{"n_kv_head": 2, "d_mlp": 384, "rope_base": 10000.0, "batch_tokens": [16384, 32768, 49152], "train_tokens": 123600000}
Each number is 500 + 50 x the weight over its row's rms, rounded and kept within 0 to 999. Layers, rows and columns count from 0. Numbers have three digits each. The size before them is the row's rms in percent of the matrix's.

# layer 12 MLP down (transposed), 384x96, rms 0.0798, rows 227-292, columns 0-47
096:626557539422510514544508571456515512483520534518533456513544485500472496443550458557547540491434522506428503517597486461600503458471434524479559
105:488571583566498594580546478554528550473542514579515524469491504508522539535498423562421486502485351406482492528498442545524487419526538462499483
079:432503502531526484523618408560485506479600512429544437524597515522484480419445501439453506479517549460441586432513543427455586564527536466523489
102:604535563461424532476494531522479571501492411411504429613581499492506456447484462459499436535605552519459490533431433485534578456429481497482483
108:526497503407514503475560457435486537479508584490608489588492438518375454523591385485519464625481480421565548532467537468440500483549503484469516
114:491564519486532518524564426517495602388477470616515419440488502448491441546475556591491566551545484535475434511462456487358428492467561458576507
096:515566597542487425426442539403502440446498466469631464437457484481523474524481429531500556582470556526465568489576427529573494543539443506487484
111:505518520490508515510558452485475520442525532577501574563476453525511470439490470536557487467517412479594548529416364530533424473471502460585489
079:538478432517578528552525479496482509541513541448471435450524554509546385527453547441485481451543556448498597514499556485490591524455432529518498
073:474469486517465462466596367453464494494470475426520484409509529515442522506512516409518502507545540508550547567487508496482509455478391529494445
094:552508539451517493538513460453550507558476487464545520514475499486396538467557541402507417499587517569567529438566389428447558429518510561511547
102:393441546451498574539506551494552508490456533499562502456427519597539586563564537479499483465486555483566551531517559557550503517470587554504534
118:455522441478516494576532517543512429487496521490385438572499567508536446474491515445449476516468525589570395483560474524572428555584496584511496
077:501457435591467452468563505536509545531590546500508465484559531498500416434470531532436501462492536418528561543481528487361475481473493485490487
085:452425505453525483511516448529524388445488534488518471471490611537513501460438545433467448570526528520565546445599494465447491494455617541469526
115:535492475556515402551516436538438504518531491561499453514464463396542526502550488478476449402411556447464468439490555423536623483479515387535552
076:490432561519454557438528480540433515495521453513523501392566450521476565509562514495541463396513516481533549469595494491524542479478506546533598
103:525497539400505480470456469446523499558458443478575420381589536534587491512581474537399508478488447537498480547521479521493525407475516514577505
082:469481438475539492529632477491518410512494493390481471523607493568518456425493590499468466485549593535522586494528605501400498596552498481492501
109:556544526467407399447474545489487539508483530497463456495412467561536403581454401484481458458511477411483462416512510443387443433505566463493500
110:513479527460550514513541477452534521477515467600453543470533445499573431430496485573509526445489476529575489561469437394582543484509521421551550
114:561445455555516539563528600519462494503560485487453455507473621508462472580467473566538457489388530581568462534560551480520507422497550563474437
093:438598594541510473592473550537589485567552535498533482505484506494495553421542492459465457473523499561517466452636546528518580507546461527464490
120:495509453571561427406481539497494529552442391494455508482531509481571522512514540527439565521509467511484439500497524521520482479466505422412547
096:513577557411534522477467529470609479537420503483492513517470510512441520468541448518587513472490537567428457575491393508564519507467346469419387
110:482607506537523440523515512461466508495500448541583462495590419552535490543502472452534528525484508465429450553509535533413441577560502492456551
116:527475397459520522469487513452471486456446504597574511522417570551425547524583503351511519518560519556481606404429568486475459477567521550448511
093:506620533495575521478473477402506483518535455438659507480485500457486573526531514376460494467534562508423557501552520480543522595515547439542502
106:543551547470511428446531648463528520474399539544487490504522441428470503456429492494463555511549457575477498572500482444510462497505442463474464
110:526461552470408589498530577615415428456474539496447547509510595546572506495523461506465474468401504448466468485586524456467425459510549545447530
084:478464520488450536476492499503606460395491526499509543521541471546363476458538482503496451492574555512516562518529427504500555479478404556495419
106:522502512481449495401504529480490487499519537532585525695460475602461486474527418574453451496512420570617485526464476401545447446533544579480533
123:430552435572515518489433445491461499421563496509538400485464471528562503442522586539539544480538498485440454490457533475599568446581519502537459
077:523465432462492465502546480486477518510514516456457550448509513591421451567465561501532457455430534434454610465462503482467407515560557446558509
087:409484518491529438479563449541491466518546470498442467485577458582491467539426485467462460458482520477518564485499600490439492497458564506501571
104:523445521532493553410508565430510430469450545490419517379468501543405542513503436518482528532546505471498516439441406534505564478464428451549482
098:585439489510576497500562432460526509514516571469409509510522496468558533539455580474503401394476516424549416532443502506548464508492531525599536
092:429404477475433505494510518492564483470389501412455397551468447473526478539509573419520513460527550531466419525506648449462552555499484490552416
083:440474562448456497588646434482389482568551517517504386473554520534473458437444489384475478435449540486513509470492498503543498550543547602449559
109:457422525529467429447585508495568588485542563524537557490383539464453551563510644515515470494550416463542482578402584507442578477454543510587498
092:434559494496571529445499572505537528518477412478512496493497441482559515425493487487517521568567556440554532467451465512510489494470530549443374
076:473467562459464467454513538416538450494542549495570534407523576528431498404536494399574435565500565488470542507575521492589516506488551489485459
116:523548514475446433482524393505513346541419537516520417564553601548515479499438504552536491469511518510464482528463408514552612527568446491525488
107:430478549465510546454443450520461524485518458600533393523552503481511464491408537464473496597449493504470485521440475485476579525464484509518475
099:463482444537422440563562401481496504543525528489469580539531535598538490476488505612428495469444471424496437488499457523503495514485599538463546
135:470392517501488501478474433480417442618442545543460470513471552425524541451534456469446505423518445537494518504478533430473522593439523466494617
091:492461500493440525458442550480537554460491523452507521426450508578405412492458529468565529526442482424534500454525479593558526543459450377434500
117:485468556504499475489418573430525436483533593576477495504419469572460553460447621599457453506416520510480465507528574525502491546495491478493503
077:456487531501545530571541398495512537531549484495489451497528569532521435459429547502519454445422506459468625415482534522439577586572526515523563
113:486534475516448586456498482491477475467462455509381556461502476564608435519480520548511492458532502585581457481469501507477540559516476559432519
103:425497530478457568468425507475582578500419519502498528467477549455465556459492496587547502594457590594433540521403523389458472483494493578470430
093:509553515543504586568518497549454574493532490508519553488543472463425470431494483527457519462523412479444502412455569501510497571515481497511487
096:507506397544531491454478492465558588548460492545458526606521511479485556496429547457553567516556548482473509515466519452479558512533585484561508
092:493511577460528480424542583441548424523396522478589493514493481520464420464471487454513549598481489585486566506548395531510504457516397486486469
106:535462488548445448555497376525563527518531448607445511588433582459496472455488492430545543503577526549455482545488540531485441490462584565498478
114:548455557449486559503488498545546575515520499515574506474378472436532446513569528544531497507568489551550538395462549529561585447506528428473512
091:560508561443524526429491516482595457478401560459507471456538432468414531455471413520493519529528554627514491573521462500489432504568458520507463
122:530454586606472502538555449483541499558385449573567473520444448495493545482477470553432499506473518565509562465433520417545478457507449490455492
099:453486460577484426484460554474499460502491395499523486415509487462458384524442553607473604513569544468427462480437562481531490517537403507464571
096:522519532476492519502501472498549405546456457522473479524531453458566528540568319528438425515488410532574512480505452519449510596405525462456434
103:461589547447527487515428501472479512471409505492516519515403511446550538521425548622489399435553398479590513493521481460440447497557567436471422
091:454511524485511448424534504455436491490552626547563489540530562503524504476509534445494479567482467461552575392483498483449557590511568471510585
087:444521532430518531404518464500494461514457474459489513453575535457395396547561509440527499592482546504530486549534564580478379541573556593480487
081:536527483512477537477482486380611399409477575436569510439489429532420568505488549475513521492499560554494572534547394467553498513477461560496481
095:520530569450474509539420518432545445387455503517554405503408425511501509558562531460521505514504554524430454522555401506490493486411443589485405
108:489472449426451459534414574466495571537509443476591554469425531514510507567524542445559504614415492507523425484567424507516508558507553472463502
# layer 12 MLP up, 384x96, rms 0.0835, rows 228-293, columns 0-47
113:496480523476524464436460578520499541576520425545451529489509449475491505471464535478430500563500486415495502401544497612410516499497573421523466
094:451564506575484518483557498520518539504467435584458517588540548505506473551510436597623471478472445547552511549598497557495564499465414545493418
098:491515495482427548541377588532452468588435480522416487504559520532466466533450553483473445498507518520469474507368479499493421416392627539515409
108:546584481471487529496459496514500543498495467513455474457367555490550465521477505535458549408522422476574512341485490426554484479482560467471478
120:531485418531524533532525447489485635589525526529489509490509485510424578461473528494541490417388467436476511529557581464444596470420476478512411
090:557458460496543489520534436494522502420475461637455480436491477438445560555502558416457448513499392472550538586448652439423541521516499487502485
112:515603488425458503439472529505454511508563521450385599468442493552503486490547509519534447581426482400535388526464447511473452466456494492449480
083:414466443538455491560520456499547535487518464513520593559583459474421591464503553573539483516463443519532495546549491528489452547418559509445396
074:605565517487643481422534462553499442581424545437479482469471549472524484506526462541488491505465553520554424446386504457444450497498526470515411
094:523567476436526519499437469442528526480557482602435524535429479496512427487514551505571590484489538456430452535564477521472488471487442451533503
095:499503550497459408562543537617509632578577501384524503483565429389543463516513540509495455549495544470529492507516509553449529470530449418471501
117:469507454491557482469496545605567495574532442537502415550578505489440522558441472470509426539487547455496465444599499374602492435538455474483380
086:485525448519604494502504443517501479404541514495488625532484434488530549473464410488655481526465449463544473420602476470499537443433483449578497
086:493539450520573531577544515522492530488599485511460548503509456559360504563500606515491481487543411479513480469437489461545439430458585543579560
119:450504447519523547423473509562494507503483633421413561453515571513422455480519429532505544602517511555569496547515639471450530495444498525412510
076:435509528493568549554448561467488470576635544491480470577436482559489478475462480473468519463462487512464551555373475466439560500455561534543531
094:523533458483593562536505472574501540481474485408440515562571493441457518429508501530529478511524497424454492460536570481521534532527432442499455
076:528463429498530452528482522508549495391414563545525507483570461494455494501565566537417544511533559403572483453513501496430516496460407515523496
111:530520497477514522520445445573430505472619460512497549398446471508440543546519512465437523613484453400486479499478501521473498496524512514442475
111:479408421511462547476438585576497477511428502477453504526514472549369420605460514501530542431507486477520506446522482425473474468517388484444504
120:453516430487523554600529596483504521548488485527491528549463434520533419566427490511436442534461484484494469418485559479488542541439492394508507
084:551398445422518458481416510610386464460524499484470484600509425467493475508461544486590512521509441439527421626513437506496484487466574558463380
124:512458527445427501485556521574521579496549497561510503479422416457488404505446474502576526446369514473526429587506480520500420527449492510570513
091:444475453577490504574585465499484501482447353438522517489530560600537466449464543472465582541487488499489514441520474449551483459520511474527556
112:460552439516427575537492586523451524565502527485508493514544514548444447476461548570585455551596552468436455539569523533409422447491444439620579
108:452470455463499581504496498515504533475548510573479522599577422446465467537423472491651503509482460453473481541441623480505425440527555471498471
081:553463523512509484433480479541454553465463426557472554479556537446528459501403437504563511396493432466516446509510467539451452510456370495460511
107:551491481496440513511570387531508536442538559479523523509544532446518641462485524432451429433518539426491461499496485490405532405548606528594379
107:529469478457482468458563439518496620561558457576440584431553505486419481568503495524697559523503474499599473511488445402489501574475533479467526
079:468511449400509486509487550521469487623507416509438417542441528470465483484431556441521414488497410461514441584587465557458550479572633428531489
101:456491492560460499497527461494381511452466493566554462413471440503519452458425515516437577556418512456424517357478501458447498442480416415459538
124:555535449439559538488474464539450530436448469519523541452499441496429504598419546561454520519518506528589570514520495532478522402541512502465489
087:501415504525483515513438483524512517593515457470495428431537572513452493514396369556499538497549448465455455448533517469441507569379535505463443
088:467489444525556541532583456449575543508550510481506470446496565474566368494481419510440507508520455428474481583584558499499445588520430492475360
101:444577610514540472559419554514505559488597407395542512585618445433492451526432445476425553518563463473537460558434529523529458490542483530468509
101:527526514551433581567475541521485494475445335520461504556441401457518499472535546500517347527430527527470475529440483498503479492531547444414520
097:444477447600513486492436422511515519411584526499490492569500542483446513522529482464570408493505569406435456490618549472564468439519456417422481
085:392402549447383521502475636499543468523502461481482490532545494465492515531530492534401461443479470537497533475547450443346511504506452491414533
113:514489501411609423471504477583486567497583552518552510470454572528550531463466569478514444478393534515373408542512476481533528451412468463478503
114:586493533518531538595466519504541510503581527515478479467521466445379532476533524646513497514440451499441488555539500508480540476514582414615489
062:453581448498551458567452526475457551445450552511498511513566437471479468470471553528517568522551484470548539456551410481476478452520454564552574
090:449387407468520503516513569531479612514598401516517435516498437448473570456495604498485472502413497528443542551493461474419552539419525514559484
112:455514495533548466474490468544584503421546514487481478494610391492500500467517473638488613428527416420524473480544449524471474473453503414447553
094:527500542454545499545436584576501475446552504534425604481410470451479501523416438478483464533560572517480499577529514460422563513537483508501513
124:593479421485523527478518536541491598410553447497422485462472508559521502494515479391459514482537509498490505568421458482553495572435515472586508
075:409494519558530481598489603499429485519531456482455541569594456477397603430562508483480485432508546484461468472439403440374527457496507477554493
117:537495498448422461426450506524501458558482516521547509506549432510519575497484498497478423470499435429443485416519473450564467457493560603509478
087:547489457539395499474510449523483488573469537479466453468415572428570539458502505463445528480438538478480520520505502515484477486543496538481568
115:441476435571521514485518489503477525485503551515525396531520581503505572442483421595498364584522523455394507442531500471470469464521494508556447
103:521562464542534503536536486479421562600445513428516540540440512482536484527648467501460533492558528486576440486553465543478513465509589417461499
104:382492488612440445560530451546498522562411440504475432508512620525524473570516479527515461481491448567430423551528492503491517441506536475424465
102:499460559534462515543486481535546563484565442500581426486553498532531525594488498498468439588515385468440384530540454467404466479488439566487470
089:524518501487415479519575590441479493434605489482501550496479481384517461526494544584535544530484496432488487475530454507569504558457459482523507
101:485439502504554505397486459497425561482483475468464556542538552415493425519443485603422425453501558460605461564520537533486551418519528465468520
123:473519508463498484455426498558563551511521623499507544512502531441517456536477512439498474539468519426387452372512483430588504490491452568539476
097:391476447427430527407452469576465467552508475560535534504500453478464540505466533487478502577474472472478425448451392526495443552523490392518437
116:490539475553493514544481422516468486424562519558491513488528562430503524591478474479464436537420561563480501497514610561548495532433527524454487
110:548509467452485549593475497576490568491526530509463388498486500413529582474528431518483472484414458504577540638461482437529514470456524476457414
093:493533552414526479388479581499510581514492506534486498475456511562581530532496517535535457525472498438553448459560459572524528412463475564507445
106:506472480581444547516488490530451518401497449432449500512598553431550532464519548461460593549562426521486502511502543457558499556517468501603505
082:536477517485471492466528577508486475516408502441485538466564522470403463553490489502550427512462495474492484416456604491580439472438561375516550
084:583532465439629470497511450578432513400532476451400474465542489498478585456499440495512507534484509473506449524589546512483566446468494536473471
069:445485460516595474539423533475428538502539540493511480491525497541585531417385525488534531499521405474521512453451615424571448461352512523529617
089:440508503435561487430508480546481508599629538430487591506512560478474631528490483498447474498469453451483482594575478536505473462482503440450544
108:520535522562461593476457556516479496482467523498412492385461400487515607574621405486548518517486435485533496476487492461612501468411541504484566
064:470527518592485553418540501469498510402536542502480450551462557471487493499506474398517513510362500455499435380554523463461473519537434508569426